From a checkpoint of a small transformer trained on Wikipedia: 16 layers, 15M parameters.
Each number is 500 + 40 x the weight over its row's rms, rounded and kept within 0 to 999. Layers, rows and columns count from 0. Numbers have three digits each. The size before them is the row's rms in percent of the matrix's.

# layer 8 attention key, 256x256, rms 0.0948, rows 133-187, columns 0-127
111:458498555485499512426560527475495537468550483502504584564466454467532515431477502542510468472476556530519412507497447444539497549476495541529484535412454485434475529549481496552471523483510437485471514551497555486504449580563491480514477623553535503482444443521449532524542443507488467598506534561502489517596571485481457506474461465462497492494517447585455560522504501443464423554465
119:486443494541537461464446534491525489435551494498520509447498533508429483491505517520488499526474451473486472490577527457536515500555516507551472545557540462469539455536524521473494482528473475508484534442463581484513477516531525512562451471552439529468491436516468428548422503511496533601468564574490511501477544496500477453522495541460435392477603482498558464541467489477492490507482
111:484500457409531491528435540554507558498506482531448546509472538450490438448475496491502540544465499569502463481503515476493501462481545444509488466492517479505435553485486539483513481464520447450476449497500537507499445511571478516523463498506544550480427509518490526517503505410508522537521555500498580555471550501520579435479565489514567464486504496565434477564482464526571479583431
104:491527438414470459436494472527504527547548527491431341483552415502454484535499552477514533446523516467494504514501497499483530504518539559496577524568488496475553450501502504511515478497485528489512505463437515530512508465538552423449503429459545512495535508482519524464498465500488470422502482520459524472495475527521478442490471480546485526518458563510524461508552403486482546463409
114:530445495417473520463538542507547458516505482519477575515531463483457539545443504591496541498505468519487493494545581559427522516461540497550504495508538554562469521498535524572483486519494504449579495453460441501484498507510473584477559487532452537486490565514541440538517539611437492537544574489530537489492595511480474483475442478521474492485484448466477443494508428535516486468531
112:535574445490485617471515497502492448471524510473494547449479467486548479488443487490500438531498531517547512542509491452547522530549466460491513508478489488521450524500533544550431540415425487563466534447446441467502462520518493431543494477508434535484553512456477529502464470466497545491597519583579446484554521508495430465510500480542510532556516570462482495497474566518484531524438
105:474446539530515542463443483493443450457436550445508528496530480485486450504545481516469516495568553494485464446493455518548522471465501514490489476530591483485478454523525520566509479536438511491463505509460470502441491472505492516497534426515418559525443569529482512487485480537475500475439428493443553502580500499507529491500509515499546478569483465462603486520506509536460518551446
113:554499538523502435523522504467469494465463564572511513527533493537454468520472491513476481462534510510497527510452523533491398548496427471552534517511527467474476541591468475455504406474468488493461564554560527459505419473492561533524553462516517559468514557440505497457498492493467461441526454441518477549543454505441480451503518549556507529463525518464463474528449489557451483506504
112:489429572455518522518526534495432499467500546451452531521504503533459438536501558430492485489510564512499554565416502448482520455394473540510453489545523478554512462569481534410490452474479536467444462446525506534454521469557458513469509515486520510566492529426505534487523466491497505492561488477457469525495494457488534538542511552459590433483452538479509504555470480515456487524463
114:553487490497530483506465485533523507509507514543464467552522525570486529474585480440562533529475526498535512590464472503476501512457535496430495481532533514489467467453450598527496487541454553530571451571520501531468470471456426460524466571418526535495499494506558515462527432543521480547535485543593511555480571482425484589487437472508471512491540495434481540476513448485465439457575
124:474437494481625527522475550483400549496434486458512477541510479440506482496436535522515545436470490575466517503572534480497540500498509506544453485475531490470546482517520477505489502459526472549506567432458524528428484490554450549485507405503510533520527516510462473509402501420417540449582481496531441522454458518524514420512453505544578535511517575564498488421533469546475516476476
115:505427492546490500524495418536474505484525571538533551486426485417505545462505507488506522544501564496528498445458487461558470538539450485545497491607442503471509496591479521492506545515519502514555458444517582444590474543560570569462493545565512575461511496470446439472516486488527525478494513513455480522531569477556474475531518452503508543508526535504498407497412430476508465428465
105:532493526545441538512451515504592559470543500482577470532496413450517516533487500560570520489479529519514473511540500519434500401485465529457542478444540491538444504528493458486413419539535509433500533508463467524532538487520549481458432532515496518470423458519441485494542548549479561605531519484531491552564524431501547520530493418493512458554513457535526445503570489530494491532497
102:527532510494503501560531479498472466490484557504468460457505470561535541541550548471525525515486520535496494446470512572467480510489486523454522525477559507465540469486541578442446451487480471537512449546457491475539450472488506506536458547529426493441576511528600542487501471481479538434534457483442520453516457471419446489484438579526513535513487541577449518490478465513565531474518
097:462496517499505544456468532491484540498478503483505465559477472544514493472408498544458526487449474530505456528545572452516511524497477525462537539457497395519482519518570554544479535472524528507431638515536557451571481481552539519474533463456480475557486479514513530471508444461485532489520460596473506484526547487473520425472545557503447514447538449510471474478491508579414486442541
109:548514531491471469528554586513552534499493467493555526499546444462564518565455466479508479450493446512512501459468500435528551422560460468439505512544488562536521495536598515440576456391544508491491526520532492542518497429473453477446559440464496512584536510556480537488518424465510441480421507481444530524492502515450420494549551551553491509506430437562531488473514535515521520445404
117:472561508501502503512419494531430546507461490475484561535512488491407530440531531443551465490533497453523507523458494465536486485468494400567600518425469472503490506587500520529555501468542478538519486546500540433440428527548484539581459506493541479567495446488463519498502501481564509490502495506564462474579520408528514502594504487501514428510431536495470444456543471478528433502443
112:451571494532449460486465499463508537549527504518411489490487465465618451494473452507559469499498484516551489445576546482455515545440515488502499504438502494490478488553502481478526480464467550603529556497573504500518403498513488453557493480482474520512522551502539667470501459535420565438528537547560496466439518499485495520444495486507496557487526516456529541494502449467462463504513
123:473523457547539467462430492524516507480498475483546580502543458512521515531485530523511542586430506451455548475425483419457511499414526500548442471450509509560460439547500519483462461437514575552461483555447501428505490451508507476427460527500514541559517481524506499510438520506435529452530478497484483573502514523509395496446506509540505511530495499505519503498499478515513612586464
103:553551431552557489449527473581378447502541540545520509524530509442503488413440511477460513470507492410537556487474446473461515463493553508507570481473482491470496521553542584435490516535505552474410450524450551453570488485449516509545458525530449519493520463536493442492422463496503483509501512483507584516514520416425574411468491504535479507500519528507448543483458575482536520514458
112:429458548560487472495527488538487567460522465477489444442485539447477467519527469503519514408466438462536447450463475496438455578541492539491529457576501510502478483465463577542464582477490548472489518565558490507529482394457499551556493477545517438545430562442522556531522483454498422486509507555490476487522504478503489535469449477510513422509497507501502487463466551560461519546555
111:513588540542475478436519541560597492589540520441527529462462517543531502458528508511444448484512505542434436456556555513534502463522407531590485486533433525552490474517563522516433595461506507488523501414512557481500481461478502508495563468518458503527448503484454464530520471510451461518526517524489507543517536446438500480491461511527492506495423521451571460531543449500484569532517
104:504442477529419511507493431506554486532544544505480558442542550556506577521445452511611491494572519498520444512456403446434474475457495515488491511494564456475485539529525485439493511578524452481468460431464530491416507482511476521513557497481517499483516520510492492431558480541476463562487461491485506556487530518564505520478501519510487488449521506511502493496527529430502541491541
112:522445513452553457538457492468565471463485398475383542573454502506450478464472441520535448526536507478549466492487452470505452507417510561477559532473477496473503504562465500505529502613481540503511554507484505506504495551524540549455594490497503503447473507466483560469564463477576450456493483533464500485490514527498507534445488469544570497474430502536508451472511506505488538453508
097:495500533503466412445506479449483452500470521470557587494499552523487506476445532520488466537471506523420502444537580421518509538552488483510549548523482518520464593507469510460514516529525474447528412567558576526551525525437463454556509539487494495522547522525499420554542551526474504547516439394492463500556516542443438501581493487535508473531497486443523577511475518553488497484453
105:500483578460492557466471487504560569460520509520514495472517461548451460535518424572532481470516494535556483478505519428434486504489502539447549498511559457462515577490426471489531518503524466459449449492409481604456544515470513588520476513521500479483525519480517485442510469473513488500502495484477518481521457492500516564556450541466530510479462471498542498522619513490520535481505
104:502487423466462464511494487518445536519494515581502449501448475501555563457519543509560528461515489460491530522571508481540486534490530478446505453486503480498521588567538522388480516526520443484543501488525515491525554490520515428510478529503483477524468564577422506454587527509517516511527502504460514482490500462493450455500457471555476523490558429554549441605480531435477476441475
132:497479509462488528542513526499524469519512458528417446434477542525498429461478440486515503477486477461506467507415449541462487491483534470453542498518523546486455467406511550523520555534474516539562450500459472531503522464539488585487515482435513536546450530586556509512563458538509533423522492511506495540506476535472540515465509530485497522553474547495528551507499472475465517506538
113:540555510514541504505514419501552434542514466520502432560546507473527523528460476576425517561550543532494481512506484527523405522475530580497468553524495516486488479459516558468496464555496542490496475533564476540545452511549531564520482534465503493576542480485488497507532519520434468481547397491472470485476536533466538545540490534472466577568503520439507474506465510525452562545496
098:520515503593536507514530574437497488426448437500566525527467571534489523516492535528513531478465461429557562437490512498446468506552510480499519466499506432486503504595615495494545492509490509491481483434564521403528520459415507534441541518531499498479485442504413520502536508442476537498474545459492523529453493538454491561488478533488419340522496422503447512478509487517475481467431
114:504541541596516513509443407546532505502500517522555529549472519468439455476444506470554490433459457475450534499523517406390557555479494426486511453547394488437493470532565560551524545446465499473481521509520496465494519512472505482441563584537470485519504486497465469560537478496451548451522501432503555542520539488498537515535529431487499509483491503499521567504521525447500462495497
108:547483556456493462527578497527504506489484509505547432484520585523516445535535576519533546508492515453473557498468460465560495491544440537450476514513513410476566494468545509520483488456484497483573495485479551548491512431500464552563557522480492460573469447502459543477543634516467457550527537507444479452498514567393531489517442515474455457527466448515518473505469465572555477531560
113:602438492444526474538513522456584500429459498463448556476513503511507518442482460516478509485444520492508529474456429520471487551520528451513499451524461544413524444455589525540497453454522485478538477441482431479400475516436503481514512505476473541498561460484533527491568477490476519502500536446502509447530431504510476493540466438522464522485562497502446540465516464559527513496575
102:490450500442509458452536453452392569517514510546526498576580486435470527476612451398450472447528507534460546520518528497423559544402497554567501473459476503520450516514447547517530509456493470513597473478544542436509534465443483518498514484566448548531480512534544483513535505491452483518542506484532508393457414516559568446558545414449456462418476518505504536492475491491506508503519
113:519441540492465463510500526511542510515502481508488476518525498467662532495503496441530476546512561515550480469486480528474480490506421456527440501637491532440523509523509461451552467520463534504514483493539503565495577473484501457515535482522436418501525515484515511543507458464537492443519511467427564449510452481527504550518444577509522606464459465503537500482466493541516458468544
105:474546479528561471544492478518539546484494532548453543521454463479511525506514475488446485496511498445489498523512503487444472520444531426476437479541568469537445501499521446555570535497471463511478552492487497491432518425493558495527478501476498541567584457524470502512579423509482563513438428503511535506520480463491557440484469552573485447493495535471466515482512536437503522476489
120:492482503418480557546434553427474544474489529515456537476468462470477523572485497505514529488510459575445523514505382516465529501529559513556508515503466526474561498468450477540488483448471523500510512454487524466467544534411440558496485478438535506433492485531595563470459519507531506536499453567518479489441507470456435481434555452527448522407529483458585531521511488516518489522479
117:477441492450542506546535502517502541510502501440469509429469514501540527577495452468502590450508584443562513544512536552464538504474500486472533459493455535422544495524512517469501520543478520535561534516527470468484505460420510565505548458514512529504493538578576541476538466582583531478505518578543531438482472529514521508506554579476485573474535494472456637475519520488478534562572
108:446558512460536500514524486516523505557502486425508415437497468526532508477525466480515482448504463508504425480454510506538469559540529488496573455538530530477463518493555566453588512492525530507509538462511513567511470496493456497545549516462461478625496515487560534497505513456481493516514510572561613484524522499496522504426433559460526510465415457475456455446514439440522509487448
113:495450510453486422488573527414498533546500511465497542565518448491514483500511515506507556472445442556565494529447506500549469540519474503531407482491474495497545550507472498489425493479567481508485508468502525543519543458445462480496579466492443502529517544465490470505487512466478520514527551485446496479523473513546454474479458471587530510474564417398510488501487415512433489484507
113:551455489532527543513462505537487497470445462543512483512543499506466479430511515441506497527508479499499516460478467477463541542473456425577517498555491510459469462506498490478483528473498537511513457581541504486525489505472544496446514475492576521475530504552502480476522470488478520463524501527507447417500543530521445461527489456496518548473483499441511497470582450490461390521574
116:547528450546595500492414467548535449529479448549442505410446486441436448461506507512608476404524537459486470616497468560470482495435521470434533454486505458443508524534423487471432555468481591580479483477504462560552485449454493454521497467454508555560464445436538517544511519453486491478465461479461442501571499468502515521492536550535479470482555535518439513591472525565527515444503
104:570491446524512541533561545520551494536551586476534444510505570517519550506428553555433551518479441456473549496540473504488527481566481466473453487430487489568464436510512521477550508433467515523427539533525445497467521484541450480534485463451502460531477505504498574530474466526501411472542495505593560511432486498499481439544540538491504519490494550508483496555533502455580501462462
102:484523504508497512434466519452487438551430475476510523399475499483480476509504511419555499540535500472549503512524494520482553499519518562425550526548515529510506459455541553507481431508511521485546467579489465532506472492594571495536478535538460534516509459454475447464484539531463531493511536464450487535442603531441424428476489523471554442533491526476522440479504493490479501585524
108:482486419506526459591513459478529502530552521526449501485515523492535551439481518496489404464521489537541537460544523539470508472419529561494485475552577488521517487532532560507474474433496630540518495493533560526503479473479495405481458543457526499545547436494534495512496468494525492517496455496526448498536495432460482502484469487470466540605507508478474523517466543443501524491497
102:458545583429494524500459477501522499529527535505476536458448512475512511480585559490524504525476446520535498545479498483549411451583449506502460425450430556540458495450486515448494514552523510541405526494483504557508507475559495493477513518482438522493553476518554515495487483507492551511481500488507618430483503496467472494552504474462465529502478549535616458516552548603479575460449
118:445523414461547478509458584523508512542461510527446452505447509451540475513498505520520499547499490489527513497504502562439465512483505497509491514469496489564529507512481496533484570488485429535496499489449416486508453472521495476514445493475504582559452497537503471456480551566573497506524498537580496435440580453563393517502487497479509517426565463484452477490526547545520474539485
102:536477485504502525460474476481449551440533492528510449474485486411518500510431526509457517556473509528439512549524402473603468499571531513511540506488475516503476473503487529569471508427593563436425423523465481543557515466478563461417553471497550485514528503542471530507539561467493421470403502491515582509578502492482580481470491524546509485454516487484495564439590478476478444493520
114:457567497583514565529499480457492426450464427393508466546516503497483502498516524480472462571490462448512537492488496493452520530541544498459575452486461545464498439496516553512477506495506556509508481537514552459449521445438524589498535425483544469521526487511533499471521471540502559533421452530574477439542497477523548470500493503469454503454483439401429489485481519523476500569555
106:525462502538463532482539559475515520499446457497502520512479494493459518498492475513549533425534514535517474473503505503453568498429510503511511509456496464494436469517462440580474505421442461468476454518502508494558463584486513522529497573541469443501486502548482485466376531516542529480531467462537495511441530513564556555439486536480511521492486570549501526530506459447478339480495
111:499467567488527522517521581519467531462589434481552508424503482503551536485531588498499475507488537467501541454482504487519444547544499526479499496492436486582481560578500463454499441514433464420430460473543439478501506560461483527489492466489470478560464483507477489519508535520551527495507505493453458557470555558517464520508505448497508467475445474465538497576544492557555533557619
121:507536478423473500559529457446518496482494453455457505526506438466534544519492490381509570529477461498482533566510460468538505477479513465553501540506541574523492502500511496440575537475485502498497521514486558574513478482460506572517475475532499495531559445507552554571571477416391505453528449478513521507554467495543516499488504548546474534558414528561551515562474534520511484517574
108:419518495535446508519492452494494514484523527544457548572528458598565478496460474510472449611541514476509424456603454527501474464488544587552537599525463494508488458526499482522493541548516541492538523507509476531510522473445547477464567500479514511426495511509528537405484532469471498487491476507458445449472465482498488441474488556480460490480453521495482538513537557527508516517456
109:433515509552447504494522518504553474460492479537533485511415537568532449519522491542391500473475471491432474490448561414541489472452565521492539525514427399513481531512432538511474507481521488466497567537458395417540523601510538524460456531542417549461484495481483458452505574497504471585403455432549543519509471502527467449490517464477527509505488423534492560488473485545504475442471
109:468503498471499474517572544480545568477488501573454535565468508480537553491543573498512506604508489475488432464500520491579457511491521452572534546481483488516517458496497457534486496514486482476551484474486476509478525621490532525512452537504528532533482409510452463511499532512484437485521482498481585503521555536515538458525468485517540488553541553522551532421552546530513587501516
# layer 8 attention query, 256x256, rms 0.0981, rows 134-187, columns 0-127
121:413535574503435488557575490572504482550500593515506442482430553526475501476553496510466472541503471477493522543512521522579476506502581489565535469472485509503506509534493377473509516501461392509425483480523491488482414519535460487537530492488474603451466481432575467465515450524541516518520503513521505538470491510544530578532512518442565484531565514513533541508556522525470491465566
117:496498510452452487565474505560460526488510533540433565554522497466530541452543411485462471514509511532448481512561503509522521428518531406493433499514452505480486566452456484523481495527515520556463498447462485447466487520508464562528510506483505453511513512556503539468549537471494467540579472555501519513474489474541523430390507556547496522522475516434565520439451452505495492439541
102:538564516486475492471498548529489501441502450516493480529515503485456534526461497546470448527604466489467512484426516502481514487475500534491518521517550448574472523544441540460458519432503582499468468499559543511520464562533485533531514430530510500459530515492507487465501501453470458464483500443475503493526460510469471478520471484517539463526512506563421502475512552450528522454489
111:531472582445509547495457486532548477525501514453469477482481528449504492493541465518490492487492493515503490527500451486497475574524474468506433527534521519579474517447481495451457454402505477499477506479433501495535489560506516541469461466449474515480479490492528450490493469510496535504482554509564481608516516541522501474425550526594506536519489513464487458478492518472527447486534
111:472534540544520446504487496554494450486516568501459460466522494495496556511507428509486470497510513476497517522563503526469473508438534484509531512540475534542483509485547454530502453486477552499556433537497387554498453518529479439481484495496493482445499422468480509511482446500515540521532538469549513403550495487499429485428451410448454575531515495440480443525501488507536578512482
102:489492508484538487517525443445508460467497545445553538478505497446451522484476522576506505436495534505504499465616528498510476429524492487467572466537537476574438465390508485535517510557552542526504444526482433505560531434527543549524506481477455480471502547466479515456603496451502544532512474503468480557522506519476525575535533523508540545485407440457612461505496518560498495486462
109:509467565527593490542463560552478508525461542573471541491461492565511500447533516495475511472444508527539575501490512559485492473524487480479540495524512514470536494521543518505432534544518514519445523531514509509453493525524504484485541484461500536525428531472516505540501481497441482510440593494436474542513466589514587506547508436598578479490534464498442516556454502446527474450536
110:507504585571491522475502452538474519507529524451494490523538454517456506587511521490542483470472554420460487550481465436507549414524492469447521455580524551527463512499513609469443494506503552507586506488540445474468507448597475572531517417537570548547471506492495464561541497536477479477533516449446513485412530387507500507461498430546563526471444479546553513552437409462493507549535
113:432538498452524565518498473521466494513491424489515454498499487461503449484457475451558511505471484461546498411493547517470531548508491515506505516513511442564488511510523535495496473468413476525559399482470533510447444468550465499506521553468560491523470515525516432451467463548447437490505461512464572475500503540505535528541488534380494526498450532452427513491508510513470529530477
121:577464534527511543502515487511500499531487532478487482555507500495573529481440454517447461490468490528536565494530478521512557512452478458452529426565524495503579487493496443544497474493558509509461592470473473516469448525484458549399516449500519518525482510429525509580502505481471572509507569580478551472363448518518507455512565562489534491487503506530491458391500483574495514484530
108:513509535565455404541549499452445524473466490488520507421495503527444529532510503499497472447521614520455547492487482492504520421453531513608535509577545502428519486449486519534484523495434493547514511544559508504549469481456511556480516506504532519441524473522509563526522468483536484495505503513516481510539539569453462492522557485507557566549507480482473447499530477431502512474497
109:519490463513497536480479500530491504447589531525477469468502492573484462503491476511473563448534478467477550444498519550530491542469563505462455525519550459498476489508511496481505562520446530494478592445522467473502401536556564445564486476467494479566452466456497553481477574554445526517493459512468453457501518495489511512436468527469462491445549463549488516502563434496489470513542
097:516512547486476475543455494453506513498442470441436407493519444485479472479511483479516508489558489506513446480421487530537529550519491553488539523496506503523485497450471536523452488461481571496500478507467477433556487524499494513549533422464481502477467534522521534527435537476476549502445435456500528521467523551463491527516511488538549430550399527537516439520436605567544485491532
097:541495495572487501469489503544453507509516594513523532523494461484543476482485502441576496481614495526542503536495519542419507461521467530507588496492563494454566511506499486526482569482497555484457561459492467515462417459439547482554493489451503511503489482505462542570410418453429486478499570565537540490420500519556510535470529556533499507467482464489508507399521529483486473474570
104:570553484520503484501498484516514561432533543432518533517473495527460485478524458479543539500521414530525475514467551494489538432494411419513474521492552528532525510591511526439566535436510491472464571490507515542517549457455464508528569452528548517570502446531472454486479514427509560530478490513474450609459448393501511408508466509478458500486527419527516460576549557454456549458425
120:613443501536457487610543503497432536564575541443443494532512490499501542527453551491478520558440498479502563559497541491543478516469519458467574476434426478485530532574472522492466563497538494486501484454525478454466534490543530492494568506449483518534467447512514497524540548506585448489516471476561487487526491482518518453450517414443471512461484494485524519440531464502559515479476
113:473519502484395489461479404516518476520517537461430481509507453503615483465484548460542512453472569533513505497555551491517511535478498485463480545467486485503468491467495456508423497449495521510537521490535436527490545514453477444532427550481559474497471489500511540494443524478542492474576470510503507459483464564466526464514477493506522510553505489446465486571475527481521391509485
118:474533510595426582517449428501525466540496517535501568515429457453560424534501520487465486565481545508545559506496441428477495589444453511462478526411536500551532411517487523500485472463487565469487564491542424457562479549484494492440513572474517524584483559439487566543448543463483511441528477467478441494529572493487435510510487508541451519523529507496563462430443510469517566532512
099:488552427554393528559561489533504501540527538559529481546489472524456461536471497443427476496527559466489496525430525578505472409508495536543557512467527535499522495492522588479493496396528484526475462469523465448514474463470531529458525547524549535479504465524509470514540455429512427529470478440560526507561513427538546505441562507515515534512533440526470545480461489501536487507500
113:578620538524530474509477465500514482508517457509467533459506469455491554529509475485550461497476512486516445551501532549518441511461525504483501534538520460510415564447497556565520498513475578533567493457535499537522449459460552553533551569508574466526541486488513505579503460491500493528433538544485451499570516467551491565466518489518511444498465469531468498532479521536446476555458
115:470511499461460422488518529467489478555555485511495507476499521466453495512483511473492420444438516548493545478508512498514417473491524520490498518526460477542446539601538476532459424473547484407469463481540485538459585574549504550406499523499544490514562428502459527482488480400502526515484500463420514480560523521471455435534553407532470475488510585524556514560528489546610491500564
107:477538508442544507544466476524561516523540464506460518462492507435487460569533540508551451539473478446522520558510455429506497456445476546476481593535531469502528476569544429473557415508504531524492474488470500485463500506559500453549451512437524518444456517524475499470533437570505425490417494517567510505474509435449480483554467541544474483498496492477524409520508518454439530497448
109:569474487516508464503506426497516514466484452462400525506495518538486497559434502469602492534443495485483427551568406468513484501488505500511540585557534443434496581540413527488517513492491548577495572512462557496530408516525541530512514489423487460523534502490424552567515459437474506472511451528487550502475414508469521514510449476519481459533505530484492490509503540460497418501420
097:511426522579540509493510419501512502465465525517571530480486539553491516446541492506454492509469533519500583541514510456549533464479457476493456571498454472489458536538573597503505481436457533492543533487523441446518560548478441438449567513526464492541447551469542521531425485498486499513492500433475516517544496502482448553504515545526473480554400484534437511563548519487544486506463
108:513512495561557532450460458511518490474496480539468427493472427511504474471546529557511496417486491434472474526511514508469506426490462511453491544465557420431497595537432572474533463543514548458491516519433483514524433508545454533526533471484415485395520538540475423477603454517502477511469471489564521517490488492535534472551432527559541477446462456499505410501514491499461534503455
101:498386475442470478578526408546526507480517493517522461573489475543439479565502517530488504411560428535503475519472483470452583425484491495541461469462508557520556541480534515478472507509486554452554477523541452549413517527509448520494551542478509488433474461525555473461518533560530464498509531455508536526504515500534577534434440446525471504473525388580493563502532549507520522434421
129:553500475477469525486471505539553514433442424485447486499509515409446529444475529474480533493484567476534397503564537527491540457530472427484476570509526484516463493483546504521462497471492603531510435468470516489468501494514496501503466567503530496528454560520523450518505515485474538471492469516438501461527531444465522548555521500515507465607474533484472480517446609419523498540466
117:497476459493533472471499511531512454507547474474500506503512453478455482476521461477526520546450552462455436547567521513483473541516527596496455536509513428466447587509511536465539504432473528478499598530551486545495549538566534472559532525455551513542513603490506562517452456493416494415551464565521513464525542507518526547539426451491493494554493601539521513520503496423509467449483
101:479516507538471492585463467434519529476588517468525571539482517487488495528524490524521550554521543527517501503501488549467531447512456452481533414523467515489524462478504518456552546509502461476550548532571504429395493550489503496453482537486475465567472462440509495538482488446495424533439538398527467519600440472489545500540471493519512483491498444508492542610471541499442479503434
115:525477491517432531541499519550486509537551527405496514451463515506522514536468540477509400483518600545485563572479483480503537432509442492486488503464450486486455530469557421501488478465555521527514549477585478482468530515506433486463514525492531519547452451513453581535534496445568545533409476492550484498530472489516556521525543481485536488398529534527405473542512496437446425470502
104:487558477549526445489571539477596480451529466426527557466509474461545472424477461495581512475539488437444471534463499534507528505542520517576503478515439505488490523456576477439508511441568539456499470543551517496427517498496524534493563510450466495545485518399532483524407532510553490497506544483493473535501517523526555535499492519502536449440527476518526487522500565506545514476477
107:459569516474512526461523472528507514501506446456547579522411513545519572489521495495460484560443403576453522502472540477465501556539441406513459488435511475458485437447516529558452462448512498520501468509472589510554506467462578511454546446427552505424522543482543465568469557414466537502509574534583508474558476486485522475528519498482498525507530461507453472561448517529451581475502
096:452548528489552586449521512442486554479513584474523451481545465508533566556522553456500531539479565596489532523511528555513527477456496535532455497471535438502488506466488487484522506451491454472485511537541548494518482484440519381524487540417496511478481544506579494533500573479512493483488485493512515487522535464540449552489561556528493518391497483504486507430535504492499407499577
109:506492528467545497496480497505532485430438506455505536470509471556509527527469436448544532404506510531521501536577469453486543502546436515499515558481488494474481463460448516545576495482466504538548450516479480524502477526442498561543485540554548420515509528527500515501459491422480533455477442534449511561500463509475470526478527480545517431526381436494462428593538518546550510470490
105:528447511512427529498468397583568504467525505469478563407483500472520562532457436481496468552506568535540547445506495423501492426504479479498499519537516543451484421562587539541486527515583549536541506481509488528497449511437541506528511564447463492483509467533486536477500453478478534488482432465525520505456563569510528490465514538503581493503517463487491522484476570527484560510516
121:440549483481503471431537550526463500402444528454467548465468463473505495500469523526488528546459462522529489516521418489385521476514513408466439514487521530488543532446438454452513457553524561514430516548460449553468512478433540573532506445512438521542539494537580451486568514511501555566453528500496623507460528526574502488444561502558534511501547495437458527483512490514553421524473
118:511490489458489500462484400481540537489517566495518614539512563435497537503477496499525470516506560448564468540489514439510555435476491473475477569511590440514512441490482435469503491498485472535461463540456510519438486426427533527491502515506538485483446500550554445527469419477491490536446481532486527450567512482459474508536531448511467428478478492449458465534438519479508491564444
102:471523505487503537516484445578553455540511486384555439489482436456441501469487559479460580575523487503477488523456531528474552509566490474508445493528543523498509566476530547455508518516509513468517489404489507560422544447474484579500547533494518465548554551532428458537545506515481453495524438534506510482555488491498476465488382442509577468504452489495523419496552544515539491514522
114:396524582475476402453581538474551537481480461522546532570513434519482487479556503530499480468528559540567539492553495534453433495492485483454501546559492528467549503474490505492509469512546489451481446574481451497482513500509482511467493505564490553506508473409504498487492473472459516537551558475478488503526486492563475459516476513508532480536520453486516493502526438495478525446556
110:530523491534461569499466450470437513489469498455527515600492549554500526417481463517483431531489472535485490500526478477468483506529440472477524542470495523519469446553538393490515543461523541562539504562483478508494492509497456536474578557477461441468594479559494455465458461432561500431457469511460428545527472513481501520479540537495517510458504492485472427437520504479454428457494
121:480524503493546433534463443537445391470502477507461462413433515485406475512450497501527463477521550482513478501457515582498501530464534477458493468488517439508523441503596556490468554513488551586447480519530599535589445493572509498565495487472535492513439512457486463482459505515522497478490515511528486541521499516526471545485599480560537446491420524470416514531508513446493512551463
105:503493409488468509505517480475535503463516523435481471506450530417545445518477511465506505555487466528544455443505534522447465465518428516524453487451429525530485419515484482472485497564548491470486526503501452478458536570488516430492532511481570526463526488491510519486487512522526466546498517516534467453508556458421553435550511526461459491577420466526562549498493468514581487420529
097:478588467524563481493450478515446434502460476488479459523499462476504545466471529497511500465505507505509552492414476584483483514481483568436453510585533531565540495478498532452455443510495459516490536469540585467459496476500471478488533524491509633529428486458448515463526520568525519489505483460472541464553490509495523481481501434514459510460519465449494531502506460522428531516554
107:535508448542479523456501461511423453571459507595489455495575499555488537550522468472539527474398477519439477454549554491551469484493526530490561535557509414475467468506585487506533521495454552491524490468504495531554500554503479421525554551479554475474485468542529494420488458499483505484555545512471457478486532497477534502437485446511421453509470507484456490533488575447536510483476
104:487568492473530493513504551534532542522494551482505457462473490455419467460508551510547521533514532459480436491484415478466431521507451433437448504530503511546474492490470550462531494524504461453485465545449530542473477492508545460568448472467496507499426457560521507540472513451484580482504497521485566458498529554501545422560509470542538510522486541513538519517496436503520559498512
116:509523471419552468477526469559503469514482453500450453451462511478513475547450504557506474448593453575410469404518468490444448552542476467477445536438508505592507469511468431487399407522499446481498508517490446524478453491526500501471468567448488461517415529498551534459432538505551503539559507497543517531480591533501454499506540512488509502505557523514477494384507512520535499525488
107:473507439555496473522544476502478473448508546461531501520509423486390496423477498465434515536466502478534577514529485506532527594532495489545529476494507504497481507571551570523501485475567540541491557519525466449582541486439517585512504472471580527497530476531527477458453593491505503524483552557508495504485518509556516578473457537508506543520528461524457523541528441488510526448525
119:450523513490506496426468466460443528504502517401537556485455536490451509531493539519548516493409442526540426558487510459457551453470477496472552445440471452471493479476484500533497535494506568531523537402476512477569511461480525526532548499456482533493482491517511538469439479488475539515399527551496546537496504542526534523500424474488452508478578454434468559447547465495488556511499
103:535512497394503603504499500484510505438439476531464519493513501420537484517487510536515529540556525520532608481534475482454552539499507518478548492460542541472475517493459429459525508478528477540498456520479486521476483538508497487469508531507543464458442478514503468463543471548584493510473426494511456480462516521504490457468528450522517577538478497477535482418472402501480477513460
107:502499531480510523545503551523539490497479489514506520441448460515458503508553572559498485546537535523513457505506515454512477539528460486500448522528488555545484600455513518456553496514450465525519490522411460495581505482506470494534476497591477467486439514445502474533529518518533515432487549452483550481470557553522481475506482568530505489465530466547605435531540463424533484440539
117:532499450435528565505481497504489493510477526414451509449456471454495550480467527435465524487478518472471469453517474510553551464528479541540485482457534518544496524473457514474548561458542476533481525534407484528517487525479489480541491452508446509526513496547509410509521477474415511530414443520418521517471560558563533500468483556557482491576456529514530504524425518469496519546502
111:429520465531488466489506472436398484541475548496479517502557527461542471476519447444447425524472503531508510456564492463464438447423546553557520585476512490512486538581478432518556516493516521514519491533560530456554527525507496481464571474521422519456514518522517517452532485470524506530452503497485539500420544487532461496437509460478524493454507508496562575475551604492482468469467
110:490514549595539502480488557453510515448601570546517503490520504448505475487427538511457486538500525510481486479639527483519502534576514508549504458478478483551446557534437497605443570500497519473524538453538445472517480538467570469478550515475435495537539469446510493491540490528531479530463507504470534498484466542529479582500465563485430566509521474494511523548547539528587482514472
115:487509516444453458526534551512488440499451504515471502511468520470585510467467504516390493517439602542436550462571577506533494511440450508567513426508516482523512553495414496581511496490461432461487462566483474442532471538458507481504482566509512517501520501476519497534526526477505528478525558494523525527415535551453522503502499555525490483498475510482582545481469567588510511430565